config.yaml
intermediate_size: 512
norm_eps: 1e-06
positions: "rope"
rope_theta: 10000.0
tie_word_embeddings: false
init_std_qkv: 0.0195
init_std_down: 0.0
learning_rate: 0.00177
decay_shape: "linear"
Each number is 500 + 25 x the weight over the matrix's rms, rounded and kept within 0 to 999. Layers, rows and columns count from 0. Numbers have three digits each.

# up: layer 11 MLP up, 512x256, rms 0.092, rows 246-280, columns 0-127
# down: layer 11 MLP down (transposed), 512x256, rms 0.134, rows 246-280, columns 0-127
# gate: layer 11 MLP gate, 512x256, rms 0.0864, rows 247-281, columns 0-127
up246:512537531533496526474524503515479548488551551521531472491506496478507489486508546500513502516476506460458530485519472497524486475461481474526500532483527532512479516474447484442483528470515482483513508535444510511550529520515535492495484470479507509488468459501514467533506510484515529483508466485423464442486488508503436457492469543517509523506505452492503544552503514516475514540513
down246:511485504492480472479492511549522495524522500487480524494487521457530480453513480514557487503531507510510542523514507464521453524504473488511480478487495466484492510508468484480463539515503507522506515517520497459507495483537497481507497536457529480515454507503479567503490540483518509482501493503529465469510511534503507506516405508463476468507516526472492509532488481463488518495577
gate247:541509541529501482554504479511479498487499492517529469509532514527502498518515522524493481483515471509497502495468521509467485514522482461500465518513484472495520512537497501474468510515507490502510515511454485531496475521495477466490480490493520459531507549502485485467500474480523497516481509544490535493517547509508483500484499501461511523494522539542512519519535488450457473482475
up247:480494531503495514490538480538530517545520518465514424516493503516489503472512477468533552467498457504512503492501497491495478534520490509502501475500544460514469496496492476526475531540518515489467524536483475506475517497531522489503478495512487508571527525508470502561481504505494551522506517520502498471486483480480518482485523506545501505513542536510493476527502530488509505462495
down247:479523531555496561456530516508528478536524489475529491499521505517490491512519551510523555495518498496521533524440479524477530511508489482460485490552495528499517526485479555499482559532499509495502579504505467515491500506501509524475488505508477514539496494463505503532531493502486462467517499500510480518489490483490491457513464522509534460505488475517469498508516506537498535504468
gate248:493562527521520465503444485509466487498503534516480535568510524531495498455516533534540529462524506522475491497505472546518487513503457498473481484503496483559486459514546478498495508514525473464534524493475517559471517507474494483504519515482507534492534489465504497471517573486494528520544469489478497544470508494443505516529520520471492516507514500497497469504456487518534513471479
up248:461511497489502520533491550487543509493485481523507485505494506498523458492513541487481514516462510546493520457454470484496483443545468477518515474511518501514521531467478495462509532504507521457509521518483540508513513483538487478501464479521549529473472511475550546470523548514512476521494506457497503521523502455520533532515534513489476479508507520506460524521473479498468494527498
down248:464457516461462532446550497529471483501493478536519471485521486525510529519472470486469493507470490507526531492514455467473447522481488526488511525472455518495503506506506461503506486539501520512492501502484525476502539520506489494522512512469500535514460527496482522463455509494502491521555503518504554507486505485492543486489502504500514482511524526499514491495537498541505559512527
gate249:499486503545525482513485513484513498497490496488489501516473428484538510503505468470532489497505465506493525459500503470486501495535508468478514464498514515522496493511456517504506460503527518508550462472489533461520496497534466511509517490485524520519494489498527466496506542491501519491494437527500505518519481515511481501532505523474530535496517531505500471480490468509468515515514
up249:476505462545492498503502493523501470506472506508486513516526501566518516454554495560480473515497471457500504500500518547511482501475526520506540497504516494472510496524472458544518501484484523488493482508499519434507548494499493514492456497505502528503473486501504462519489498534528545540531490503509528496515507492494512472488474479509508504476510512502522512448503483485494491497515
down249:486509437491567481490512490466486491471511504473491526457465503494502479534495532512516489547474478512499557489458478496465501464522529477497482535491483477515508485540466519494515500466501532476482485457489526531498487482542502485503519487556508493522494494519533499490553527458514502493501496500490538504521467495502457479533547528488525505495530497466457463489478508518510461508519
gate250:515452506531456515474551490474491505453523510513515520518457501517515499476508531452497503465525495515507509482504565514522446452517489490459522505496522530481506446518485490484481498528480509499469494465492545473483522473533456498519513523509437508478483513502467501504515526457453470511524506494461482528514492488507538517469504453519468517471496537468517522531486485493483513480489
up250:518513479504528505523461505511531526568519550489544538485539476519478532482480476558479515470447488496486488540502533451479464490491494520479463537534496505485521494475459483542490476515544506551474534530487543517522529500486479478535528464499520493511485508463487492450456497512492530487484518537472495500484499534475525508492552506466455514487483509464507518514516487524493482492484
down250:512495528488469505512505481506515502492478500489492481534510542526536505530483472497508498534479478554493485516494492484521487478500513478522531476503528511475485514517496478515504480476499470484514500491484446489503498471536486489511553434494502498490556538565497480510520512483531508536534456483474504493493493484494525505514478474514470524516491499488515504486507520559480510499471
gate251:498444484507517488503503519495492524504468495465510517520501511524521507480500529513487494541520498539498517461525467476524484498466473506547469507524517499511492515485448502557527476527521498482547487484482536522463481502509521460512519483534496515470495495500463464495498527524505494527497542473496541493503442489469496498516515513498490470531530515488482503496501517535492510465484
up251:479535519503503483470489517532522508479492533501534433485505509489485525458480463510442450467495526498492526509518472483518533516493508473488468482524511476436505517517514505538528476529532470476459511509527519518481510487500455503522479486443510501498490498504498531487482506474532458469493537459514513497489543503488488462476493489468487496507500537498479533486483468518487464542473
down251:514524548504525483534473483511535510482507512440453515454552498498508483500499494497531481503491482481501525495458503491512477497516462513503510489447491550493501491485553510526503529485491508496500469482474453511515530516547493573496521530485514510516527499493504496508493470488542536508460478498539509485540478466469484456495495521524483486498495523466503506510474492496491511511468
gate252:515493496462534490471521496510490503506531545558542475498517510441509520521511507505476441510490497491477522507497470490438488466490514517526472459507500551506493492497526463546504501504469508479501517489469500501501460504537481490505487570497511506506494505517492538489497518504476532503513468495524511467460502515541505540483485542478529516471497499480525475512488512489493485478470
up252:529482436535530485510516470527483488453545542438518551517518501511540464460483482467521493491499533504469492526497481489514541481490457486523502498466526515518466506494494513494496503487493441479472497529498470530495541448487467466490484519512504493486512518521500477548502525499494481486492537502506482507506548491498507527535493539532502457529482514482516489477507526485488505501515
down252:498486425516523508502498493513519475469486515489464519509546494507495515501488504476493502521493481465494476482474498481520502514477503489463544531462509481476515535521440497492525529522526493480490531474469466533464504466515515491487523489481542484517517456504545502525497478470498496512499532509483472513538493547477518502455540502534498465529467508509472518486514449484507494463491
gate253:569551532525532544482530492504439548464527469509500604490510503497508525462473513508468482483464523472547505511468455547513473478518524509486495446481523527528479479493506499478504525495438457490492531476510505518490512529482508520515478495483489468514521512483487522469500440528536513490522511484507491468494524499529487512503510520477551505524555538509501500473462502486507526526497
up253:481544513447479489539499486507516485492477503500476494508552473462499524491514475505488556501497531460476485527542515529506507491538488518531488528500493445507464521515498513498523487481479457509482506511476526552518481482466489457448492481512502460509496480487498463486443487508517560512477504509493501452501507489534512462545447530518541520531469489521482485502460477475494497505479
down253:493516494479547477515496541451532498453478508554514461480520503457470491476506515517511482500487506498520493501466501520510479479519501512496483467510452486554508555549447503546508506489542502515513490465482515511524474591499504529504500511474506483489463486487474499499464511510519495468537472521488456514502500483520492490510512510516510505538495511450507446503462507418548493527516
gate254:535498468535481508511497477488510500472511501487550490527498511489493518506529460482516502539483519469505494494532522498507491534504500448473484487454507463509547484481486490488530492509529528492474509464545493510517481490530498500476523512488454519499468522500514477502500522507475517504513523513489487495463529509471522542454529486463491499522538483476525450490462493461478492491498
up254:489466484473502485520529491495501506501530533496525539482490502498565501515533504540510525434532492499492483535459479480523455461497517515522525468518536554476471492512481509486478469497478504499496533510464522482483497498521488495508531497478480521531480549533488499538523493484475517508501481487500506529523449472549497494503467554538496532501512519515536533518495521525491522521512
down254:478536482462487515489479555523485489505500519536501511503506496478504505509496503524508540518514490545474519483553494534524507516469469518520517486532444513532492509514461482534474468489463503479495483543456490556523509531456487513516488486474531543520527484492467505486509506499521510490473465499490511487494506490510466492548453489484529503511464495509453500486498513502481490512460
gate255:487542490454547499525474415513526509484499482493507508492497531511488500464507523493491467520464547479506514504506484522509511514491513484488501507473522474446493511512507504551495468524517448550462509524527527477500506508459455495528474487498488495498509517478473477461497466539491497506540499497506503517497503517537504523459463530536554498531474518522482523454554481450467471526501
up255:489490534464495512494483489496489486510463524455458548482462506516493548480529509495474502469500490526491457543513487513470464507506515507553504497484562534534524507494494523522486502473522486510477518503470502470489545520516485481546497515486490505501498508511455464499524505507535479488530498495453490536504439529480513504445512528526490510515527561506489475502484492473512515484537
down255:507495515466481495485475541450487488503449501515467457441489474521527508486510458531520490494508468508510470564475501519497493511492528447508502533500462514513492474471499446508504479483455496511542499489477545504507528479511479518481502503484492506506450519539491497496536519485494483540502515489519533462510489505495516520520464480531501524487475511464467492513504487541516472471524
gate256:504532512481527492522518519494488483499504514519465478507496498479497490525523496466506550462488496497516464459518502508538528552492491486492530467523500463515478486502466472544505499529470506471569512472514492540509512483532524529516510471485540466471502511513521459510519472499525524514479518456496505521506493489502500499468471517515464490507469561499498521469495559491509484480503
up256:488478488488527495511507509456500470514507519494491448505495492556470513530502488483526545460482498506496496499498513500508504498494456475502510510534467485545478512511496489500464519501479544509508526488511494533519482516520538491514449484489480449533495496495512488480546507461490490528472543518521508487467486491512509542468482500517512532489471520506464510517487504519507521501479
down256:513509505500505448534504479517494521501522471551469502528516521525439474504503524470510468460513532499471495491523491520550491515513468516500523501547500505434449510497474442495482504523515515488478533498489499489476504445520463492513492485470497491480534462476499508465470510497463480435502466518507473509486508441484494503452483518546516494506492556484505486518515514514518492459482
gate257:482479481490495458503499508460569540493466454512509500513469530482502490484465481456522480513520506534442515496479453487518494478471546487528472474523494516475506483523532461493518480500488527491517489526502492490511472494521452521494507500486473525514577530540477507476522487485509487466516502512483494500466512494524561504507474527481497485481536485465515484473501512525485477484521
up257:536509547516518479515486506526480499519570516519495524523533544513483526443549511509568474496474463528480485475478536476517489545495484474501529488498521521507471500459499487534478509461527437524517514470470465478506505561486530491517524493518523519556475497484485476473498504460520501486505490505513531511501528470514465524532528530509487476539555508532474523486488514577486466503520
down257:535490534453522498497482459528521489505514461588526511576478541533520521480499508503484514490513468532478478495503505518492487510489451488503536512503458503468502493519542524511492474564467495505496512500487496542486503452538491501500505498493545493519528498512457510465530508536501465478526499508487508486480514469547508500501529463505504528491506513468457518499484486511507496513478
gate258:541481499532525508510504460522501499514482456499498498506481495518481498496473515522482497471518492475501545532502539496522517541499439459460512487516535496491515481476462525513490517516479475516492528481534496526510478530506449479493508493515508445501497531540524499488507492496520482489505484517520517461504508487525482539534506444523516527499480493483443440476478499469545493502522
up258:477482512472503520503526449493519505484469543504470490480539514504512470519502500465487461483450524488462501514526507546477470499442495507487510507502475445520520458513487500502504451473527473563491528517539551575514505480458483497522463508510531505504506486501517490484490460464476536528463482502503513467482538501521481495506471447500473551464506494498554532474475479510475478524494
down258:472517466476463491522507489453521519477476511424493473493525520464487473541520462495506470487502530511504485517539499476535460469489494508525503489463500522510522468511505518490552484488507500498477501493511515534495542446482509489473470513484493515498498463499486534507449533490534462476463529502491525489483553478490484520454520488497491511504527447562520530519545493516505545534514
gate259:505494466506480507508505528493515510485489497483522508515492510492473471519481519500504533486490504515547489487574478544475471463462547515523485513500513503500474496544485525486471478485476529553572485526499537491484536513456534508486467499471485477555496488483525519508543440510515461506467427561509481493483516517531549463483512500486495510527502457498494467469514515464519492489521
up259:570518470483527508456516494525521518535507553525552516472527514521497516541511501498440540493548494479469499505534463458492458496529542491499521456476465493534469479480474524538468488444494529504492429500522502455491547509480468464538489505514494469488526481491478523481484463508494465501535492509499527465538494492496464504480487508496514478491510480487441496526518513499543529541487
down259:515504489533532529538531479516481541517468506522525488500489497489528566525450496502488525480488488491547536501521493516510524493536492505520457498487498568550470480519515493514511496515531502515497520495465499539501527526514552510500473480527471464488494503521501518516558455531493502495491516517480482519489471506554494493509447466526485470482487518487466516497491466494511481504488
gate260:509465493483458493505473498490493514494484482520469527504515521474485518488490483518463571476514511451476492527509469476490501484543525498527523515484459488515503490479473518502505468498503522526502528516518516531511518508485556484446515502514514460511463508460477455492506456487549481487478478481513523507504492483452526500490476489513559512546481470507500510539453489502492491501544
up260:523532486492456474491531509451491479477487496471495519488500511525506488517512478492468505515541476463526478487501507514490513496472533511532494569514544494485504505514502511494505495488515514486502523486484515521489493525536507496523474470486490499499538487483512474514485456491485476475499515526528506489523480505486523493478532492487545528509457492500494467537493508493516492519496
down260:529514493482489512453526520545474483489517505544488498504497444462464492490507469501446515509494513505451549491516498489452499481468462498502499496497495500547489509473459500491513513535535524552530493507564484449553554477550492475476502481539507449505560503486487505481511494499513557492467527525504500500518522503459539508487499530451524498526465458524494511478527516491493507528483
gate261:567501478507506528498469500450434521491513476542509491494486491512499513490497522467503522480474434514536540509546492487550528459534511509473495450494499534478496485510453516421492456492506490537522457515474516504473507519522494515505541537484476496465482524497442473541528542552536484457502494507497530517475540563518444485489523475512453496479502431497460523503503539512513537504503
up261:515527499529494519454463554497511521500522511533513500517536535538452513504508452475527478461498535511468461541473489501534494522525479514517507495505496549476522470501479478504497442534538539519545493514513498506523527481519534514487463534460497444478424495535493533431544521481552514504520432506520468469553538494463508457504485460521525471512481425520469507531509493485494511501484
down261:512489504518492524518503530483524537541467511558487508448504490498469472535481551483514482487462479533478511485496447509534506509540516500479474492510517513513559527463457494499496492484487526509524476504496508484529483531491516583480511497476473502517489527470488541518496530534498490467453465472554498453500515499510458498521532467527503478479489450556501505516514509473525502513525
gate262:515507527451545534521526507519476496497477474493500470490512511521530498473483519482549485421473513520514521508502534521492518482504467464496514499501499524495469535500516530479512472521479510490547497501483494528468468498505500500485526488470491530472462483523496470509455483526508481490516518542480450487499481481500492498493478501448505523540472496459511554510511480506518511470483
up262:528477518496513492548498472516502491486502507534498507492525511521521473531503496467466522512552486496504464487479525464508528522489509494488486490496504500480514493489463514502497520491500526491480501558488472444548519497489537474480500510510472486496513524522489473483496513536508466512485471501504489507520491555515497465456483484451545475494505502456472532486509485505499477462488
down262:501495508482452517495523507528486495495476504496519533500518455505501492502513511467491518492501525506469518512518484551508473496455501510492522482503503483529502493486505506532491535501499456431503485546528480481493493471497518466499428529485499540510506511530490511497454501518480492519504506481502504503515490482493509490504499506459504496501545473521550485488491501539473506507475
gate263:481472477511476467443496482464506500507498525477503462514484503535479493501482464544524484529526512493502476465534501528538479484505451502499535479506518511492530468518477509508489500505530525481536516526541520503541449481526502486490539510523513488469468474540521531497491478491501521526519478444496495476524522497546496546549508486553522481483502500486496528535543477520541535526449
up263:517514456497520476490516516495475480504483526490499480506529495510505497488530463533503516450507453534476487473493502487486532561474500515459502477534472511537467490513523469475496513495503509525514484503467506538505454516506499513485523474494529509509461506541523544470538434492496510510512474512512533525524483452500469532462497528506485486485505527507551501488471499477503449511492
down263:469492542538463501474503499476479485476484493460451477528480478489482502506505509478505493501522535498543502539530498518500529492497529544513538513493500481497522524525495483515489510520506522495497487462504554509493525463547492527482512558507498505483539480536475477546518504530485521508474519473508512523503488526501507549483501452512544528471497470513461477508521497510473510479551
gate264:495511504482517484479481504469508521504499513502484496515474467511527477491491486507499474499561504521520492475485511509483517552523505500510520527461453459495493508503494488520503526477529504555502531480535510501480504525470514530502536513460468493514542527480517510524501540508538531512530444502494554532525538488480461465506500521479490504499494474499556508509479488522500506487527
up264:484511497525498530509502492543543507489483478511521507499496554496498531490508544500467491468471479514470463527526532487521480479525451519510526490561528498525503520507523529500472491525477502509497476503468519457499494488489514506528476467539508511481532509538508473446485462455466509472514499510481473530487459496491549519485541513504513505509515482531501447472502461499480509526548
down264:515482532509511476489487503499477518490522487512516451520502487463519492534492498508526503517519507450489509452504479517525500535491495449477536503447502464492503536521493493526517488516472475485521495486513477488500502562510486526486530538489492522476522500480549523520519505515503501511509463485524517490530532520483509518537515480500499499489495502485489531506501516489526464467501
gate265:506515506529535520481517490515474546519498441489467528556487483499478466530508494517468557507526547478506535520479512510502528503518517551522521494542470489488495498495474512492529522493456504495497563505500505503508475481521475525485501494477517540512492488479523538485490486469499518507495488509540544539518537532516491525484512548507500493479477486519488517474422486440544455526533
up265:468488523520491475487515520521509479499484514494492499488511496530519492500511521507520482504520498500477467504515530462473513514471516447536494505446495515496500502560522503497472482523516507519517460511540501508512519514522522505493483474547483518485492478569545492498511552529490489485481516465489546487492477472497475510547491457511495515495548510541482502495488498522502491530483
down265:504471527487430501502490522467500467496503497432487483514490520484472506480461491487516503493504483486484507504477514436534516475516527541502518549484507493501508477524521443531499498491497504489492443490476516449493509504528533490456505481552495540502451503514511514500472510501511478543485542498510524498463539497548440510496471509515507500509508513472467468530515500472447489528534
gate266:529448497513501521492476542529533502507526500486480467541531510479494471443518523433486487539469504513491575488487468533498513562533533526501533493486507456458500502493474519509581480509447463542524459508488482494497500558548479519498517544445539498536461535463488518484473494464514566463504501499506468482489515508456536520512551469510524466534508464513466503478477466563545496546526
up266:549513505478493495470481514493489507525520443535509475468508481483503471418483526497483522472475491499529487548503545478523523481536462468504505464510440477542548554494521530497515494491511519479507515498534518525547502463510487505501506488511527492533526485507549501485481493504491534449502508489472507521474442534468494506506507514473555497442518550539482525468457505539519528498488
down266:507526477486525503490503531493527509490513531517460575482557504484507469477473477563507474518511485538485518458481457494513500490424465468517486494524471455551531561466460514486491453460534548479488514514498518507522502470515482477497509460509503485501500511482497533527525484516484452478511526509477512475465483506455500526520530486455523495539505488505472489485453538506506527515499
gate267:509539495504526498505502492488497509449483489484474510547508515476520501501506466474485485462527486510498490478519515519508503499486501480526495504510452523475476481476500548492490503496471519470511518509506513503489491459477490515519547487502481485491554513506514490492496483512507487473501463462451498502586499553492463541502517491534510526474463505515524479477456480473492458499486
up267:489508512509464525495513586510518494477529500484460507538490498485517491491544500516503502530472504486541510507534505486536504467532482511527515507471473466482528479505530497530492491488511499466533549516520476524513511447530492516522481493534542532476501476451529486545515460527468475502487515463524514483557504533570528466499489513500522481519531492486477486480495550499431476532501
down267:490560470518498506492497481519506491508497435480479517516473517484501501474500461508474511470516519469484526523491497512501525501510492519516490480509493513519510490509473506475512480452435517496466523557511523502513494443470519488462519522494536473473486527507486531489425517547471513510467494502504490517518488514510488512520480503505520528437478505482480461491489517523471504538542
gate268:521456524526506541487563513434499518517523551457500487510500529448532471514467497468501490482504516507461491531482486479511509487537465494430493496504523577487513524481518409499546505481563450467484485463451463494493468435523480489448515477480500441542491551496522499460498522490520495498464501469523478507473472507463545505466481488551489471463522498499518470526497477506477527491465
up268:476475485477521477501460516538499471471451489483514504470468493527475540472526503521476512509516505488469496481523518486480518497488531518536456501504531487493463529487497528505473519508490563497500487509508508513506505493508476500548499511487507515498539471510518514536521456508478517505531485499497482493523490512495489467533541518492494516467501497486506528500511498508506490523476
down268:543500512518489504491567501471508510503519529505484483530524528477531473564483521473525479489504509500524486520487502483519485489516462472441545507496494523500508509496472450500521510474542429491473501476476485478473498438500530470466510481503493482524489529486502463449486540501516474481483513487518501521479507492477539533446503468526482442497516512518489477508496483489509501475493
gate269:472507449504444483490475511504477496475524511484499449497512496443488483479518503518492464480490516449549456504491505483484530491483479492528544467493504529509510514490467471528510474488482515513475489483514444505535523508516502495514511461563498553438533472490493521502513468478502538450525490488492495500469496527518535523505466498524531507490510520476547531493512528485489492545507
up269:486457524495503489457515526508509460490517499500440467499503486471509481499502467476492495491524500496457484544490490512485476537546521522480516516518516490473500516525468504519513475502479500499449505473478447525556503501456494500514507509504536470528498502514508542502502524481497471449472476499508523496479474482487523476484464473495445479476545531525511442505484535553549539526493
down269:507472520523460561511509495505516467462527489511509514479508501512516500484507468480529494506516466510525485467466487523488525503509467484464491526513541497556489514497501471530511504480509460497513494512462509488489529506471558470460511474464506480532513513544500523506564492544535518461508507528490494469454498536507486533498493466474486523494565483523512519513506502537501483528505
gate270:500495499502471471490443517544505482476544481470485495540524524496467503445529484500509473492509499476527532497490515475509494484486513511523548504502463505506489495530525456512516540495477475524544508485502522469526487471520491493497539529563473484509504484470517481471503497506471538504473459456472526477523550519472504509484493504499507507512507521490512504508525446525521533530457
up270:504486527528474467472479540459489508514547473514501495509504436485531482514530527472501513490484541487463475460534444505526479506515510488517502511436523471523478456532482499538523495518541522490548507463467509485473516470472517496488490557513497489490500501474467520466519500493481516542513517464493497462550471509519496505478477515491527518512482503481510491487487513514510493546481
down270:513507507540508503468537464474495492539556500430502458485501528508503519493545510464478527508484536512467493462473523495473494526520521476508539516500503517477490451467469492498515470499492511530513516499512528485511526457450514510472469521507516443494481527541499489496492519521541477493497491512512495476515456496446498547481443465486457496520482518516519536504494520502475468530481
gate271:477533521490482536536509525505491479491481502501542493496510546498493506515528511527529510470493553529504491520513471517550541505468496512506506489513476530506489510453491488542514510452499442520502483512487519485520465512484485493459478535518481487536508474532447488510555486477491478508493486543508492500525497492495482541512476518511481499504501493506469506540529505436521500511442
up271:525496495471509489483507505492524496465537486508471484463482538510541559489496486531510480496470474471494504520559529517523535499501515447489571467533474481480518489507499445490534487509494517498475564471518510540494553468536511492449507523532502537522481492499548514506470506501491500513520511528531491486492495487539500480466502463490523522496450521537480519503485487502517480461521
down271:514494499521475497508527530456501500499534499420536491477504514456493503500475516502460553463508520489521504543559436526505482478510482460450531527553500485480501479507514474518513506483512472511500512484510486493484463477540500525505497522548515478517524450489484515528502512491487498492475492509482472488508504493482499544510473501502496470473531510534510527512488498485563477521494
gate272:483465509523493479501451486495465533518444502463539506530530521493494511494508482496501489513483519500516484459546482490459555556534512500525497437486547504512517531502501469486472538499492523496510507475529500473503512509468522481509482473525523507480495490454490505492515462514512510534585477500526527498489501496502485533538504480520510528503514465512510485490474481512501491465486
up272:505551493497483538514489499532517506512484467503495524491455485544469522517473500484448468545460527518521513511483477540472512520517518478456481467545482496486505493497490502484491508500484522527509494532495492494516476514486499442480525438510506476514488519437521464503459502478478521512528514468464511502508542470468499523487501479472504477486537502516507480495508555507507518445534
down272:490474515482465509504456482489471506514470460417470506465547512465532511509512471469476487469530508476505505477468510490469527520510527483487522508536545489491521539510512516481515510490470495480507512520525467493529501458504552490487529499506500468481500488515452516501477476508484526496509494518528498492481508509559477509523485475544517550504519469507508511509494575486513488509536
gate273:471511482507476478489506471492495504571487456472506503535468471503495480508464506507469477532518504506449521532495504480509515503513502533465518522508533537448517543498524498466490545476483508491491526470464478504481431514491503488493554475498502525499535515454537492482496479480470501519524497439507502505494533477520472477513484496478502502499521450524559495522499497417474549461522
up273:518476451497548473471508530547525521536535476523474486491495493550505466518486520497441520472491508506494504512500513515505489463519502480504531508500558485498518549465527480428498448510488497512498484551506494487475480532473470461518546460482485454481503493462493466510502463505497510480508499517489569496484493483531450458486521487536526532479487490535544512509490484527525519507498
down273:485482507532502485490504509514498488511500519510498493468511474514497479508481470518490482513526517486484557488511539546492496488521460521505495486473526526446478486491473494488514488504571463522489489472491495524484500485513494522475498499507484501498502513479557501502523466474536504536502498503461466489491493467475473492522504468512495486488516498525478527498494531496532517517479
gate274:551509465521491525490518480489503508488496513485491469531471528531529515481466502556559539513495487486492530517512507475541483507508470549548474543475489491515525464445544484504497521509515516509530510482523509526511468549487485525484511515510507487508501461492527520526474488497462496512520514516494473489458478474494535506487498492523515495496503500478531493492499488479515529551444
up274:493491497481515459473524531527501500516506510474504530497557480516542501491496478455500513486522496502511501479506479496495510507462501480528450504493519412544516486530557529519528541536512516536505506518538511505524503521518482518482484516517460523507524522447488496502496476493524491482523538490494515469510519476480499436504518517526487521504535528467514518516510469538521504503492
down274:484510488504519505527465502521461507507469477474488501457546523494477543501516490464539504502537505450485486490483476501513487480449507518530447465550478470498470483463473553467525476514508482513510501530512504480500479443522523506488438520495457505492495506486480485474527517469489507512544495509483491493511477534467474486488494482498484579500521520475489496494512470475489468506501
gate275:507512515490527505500500511530502547481489525540492501497513523453506510518517479461508472476548499527498479539477475494477452479441506462494569522506520540517486528511501497473488513487572483488486513514499475467494520517500477524497502507554497490513484490526493508488518501495528520510478492443510526490493504543511479528467446471500518542462491484499526479531497515494492493463494
up275:492474485464481503522517512467493480492549539524489513502516524499544498486501529542530503499470521518478548511451500515517521493520534509517507477513494491510471493486485457492515481450490525483465510515490533488482510524465492536496498528506491530488472481471512506503479467476498460482508506531536533524545528466452474491487486560565456534488535471485484526486512510529506491478494
down275:490491519529539489528494533549515513461525522529489497486512503519535509491487520508509532459534501480488543499488451462459534513491506514482536506545500489488501481508521494504502489513493524480529516498483518484531503524495479481479494512502525514516529478500493496476473473451500493517526508518489520501487475475490502457546502494495472476509478550523469483497490469477526481542483
gate276:486509477474499497492478477520482544523485490495502503517522473541522480485545508471508509504501498527457524508557485532480530463506508494488515479494487484464542490487512501538519480542513495473484484492534497534482507485526520541553501519494514550486517506508521497494500491465488485534471473484531510483529513500502503515520464518478512536512506562515497471469512465503461489473524
up276:467603486572479567508507507460508484453498503482488470525517503524507538464510512531507517548482519523485472449506500518502466499472465481457528487470500522508503509485508527516496492514443531482493526489528489484479498498498507567506480518507507498527512484537477531455499509476504515477500493489479500474526481490510460501489511527486516473525506494499514474499499507469489477526482
down276:499472508497531513474505477464504538488495498480484526526480496539477507490497482491489503514534513514540475511522480489516500489499488506467530529485509519490557460462494485520437484477562543520493495493517470528523498505493537525535466477491544488479496507482482472493477511497460518518502521517512518525567501493507509504510468527516517500477502525501489497492503494487487478482491
gate277:492508463538481540525497488529461526507490479486499505523524517481504510506534507494514468529450541484474469507480502456501483503501494503478477505511510459489480521505526483524553506526477525518544522525511515533538529522487465443488456495490468504511476462467472517508529490461474475497522484525448504526487504466487520484503519492537501496494503488481507459496493516507499508498475
up277:523551507496491514502516527503496519492443465516500445520530493498504533514481499529509531520519494483511531534543460504531464487512467514527479520466485507478507465487543516428476507475459541492524500495484499512507536474562467448476479531493498454505489521492522524501495535550494470503476534532482498458472495485511516499518508472518508509448491500496536492511483471528470516509476
down277:468477514478479526483487518507521478506517552519497482513501544476496466537489460536536550508494484526504509485477487519506453486443540490546483499445494466536534525485493509502507519539486475485542504512547505473511493485524475532491522521483478509521481485531539501504460521517506531491536499484537444486523506499478499432506461486457503494469475463479526510491489526527488517522471
gate278:519485502493488522504510508536489523522501505539555505516499561465503523479495528550511498514508457564493463484486473494533454502498518547493504546482487464524479545493500472513536508507502544530504495505504512503511509512512458522456486534487527480493479483449466502508514523528456521450494455504528502494505474474519522490547474529538525517517499515504494523493476534479476418544489
up278:472500489432497500515481500498496461483480509482516496471508540520450463474513522507507497491498538526473462535551513497534503476490558533472534494503488501544502529516481502478448521513535480496504495491524497485496465444499470491470506496513518518434488532484492486501515440472502487508489517504525496541514524493515505496531490505481477512463540462466516515473429473490513450522532
down278:500505488474531503434458533479460493523521498529519503516481532489476490497465494485547485483477540468491489530552518528451504508500460468497485504481450528516518530498470490513485535485481511521469475490467535490488532447528530475511539500501467476465490515494499500489510484539531479499482494487520569491543490508566564507539539504522501504481516501497543499482524460505498519488495
gate279:560495485523508455500455493504499503498490473477531490476455459483520498485442532499499531488510512456491532523534505490492513520537492456531525510514449496469504539534497542570510466494461538491461527537517476519495474492518519525490482525480486513490494468511489486486486545517528470541490496497519509465491541466498495458530513485521513444517490517468522486512505511471473531499523
up279:458490511515481509487501521488527445463489535531507486506526503485508545513547499485498497493476471530463446528477483544505471480462518507485478460474516473503509520457510506476515520517504480517467499542467466496506539490505521516529513475545506479478546554501495557492521458466519510484513511524477461489534527523505524516492477508482511510437480474503488469441527540495519486488465
down279:467503513522506510605495537489515458480530487456494449508512476503494496476549465494523495525512484557568532506463490526512526475442526511519513471510587486494496491475498469476518483509502465475523494514520490480520518500499485503484532521514506500510461539471515503524562452531504500488539483459490508472519478529521494507555482530502518570485517474525508511524534499516525508508499
gate280:480503529479535487485514497472499479529517531509474489510479539467502498515516520463523486473524539496491536493525495526473472495545512491491518501460502528510475451477470478514539528507488522532494520490502518452475499500506478474526506493488503511523521496511468483504488483480508478523498482502466523475468478501548480539519510519535483476508495509500506500507500544475504494511539
up280:514514511466531529517526505496535498491519506501469509490502507478487459506483480505497532514500458479452479505515504492490518533541558479484505519499453480470528504520486497530546471524461506494507498469501477509504499505516561538517437494460493435521523522483537470496498488462468478492488481502510487539537515516493524510467512512494516520508477517548530480518503500508481511544542
down280:463481463494530515476556454465505486536524493544471473473507481525536552507488509493472468479445488502530491529478507487503511465540494509508460566501506514503489492540507514452523530443454495507485470516471511495531524494526443483475513500509521524509491509512499516492532521476523496543548482492524515560445521468508503488519522481512512483493488476488513482517490505487506543475493
gate281:523497501509450498512514544466485506453525520529496500488423529453471467483477474500451523553541502500502468507483456504500505499480465474559486496515497489483513509486502528493479437483518498493511493502524519502510510487512463507526487549474490540500490493508548483505466499477528546532505483497485463478500509446495481510498493502502478513511502481459507541530488504475460510503522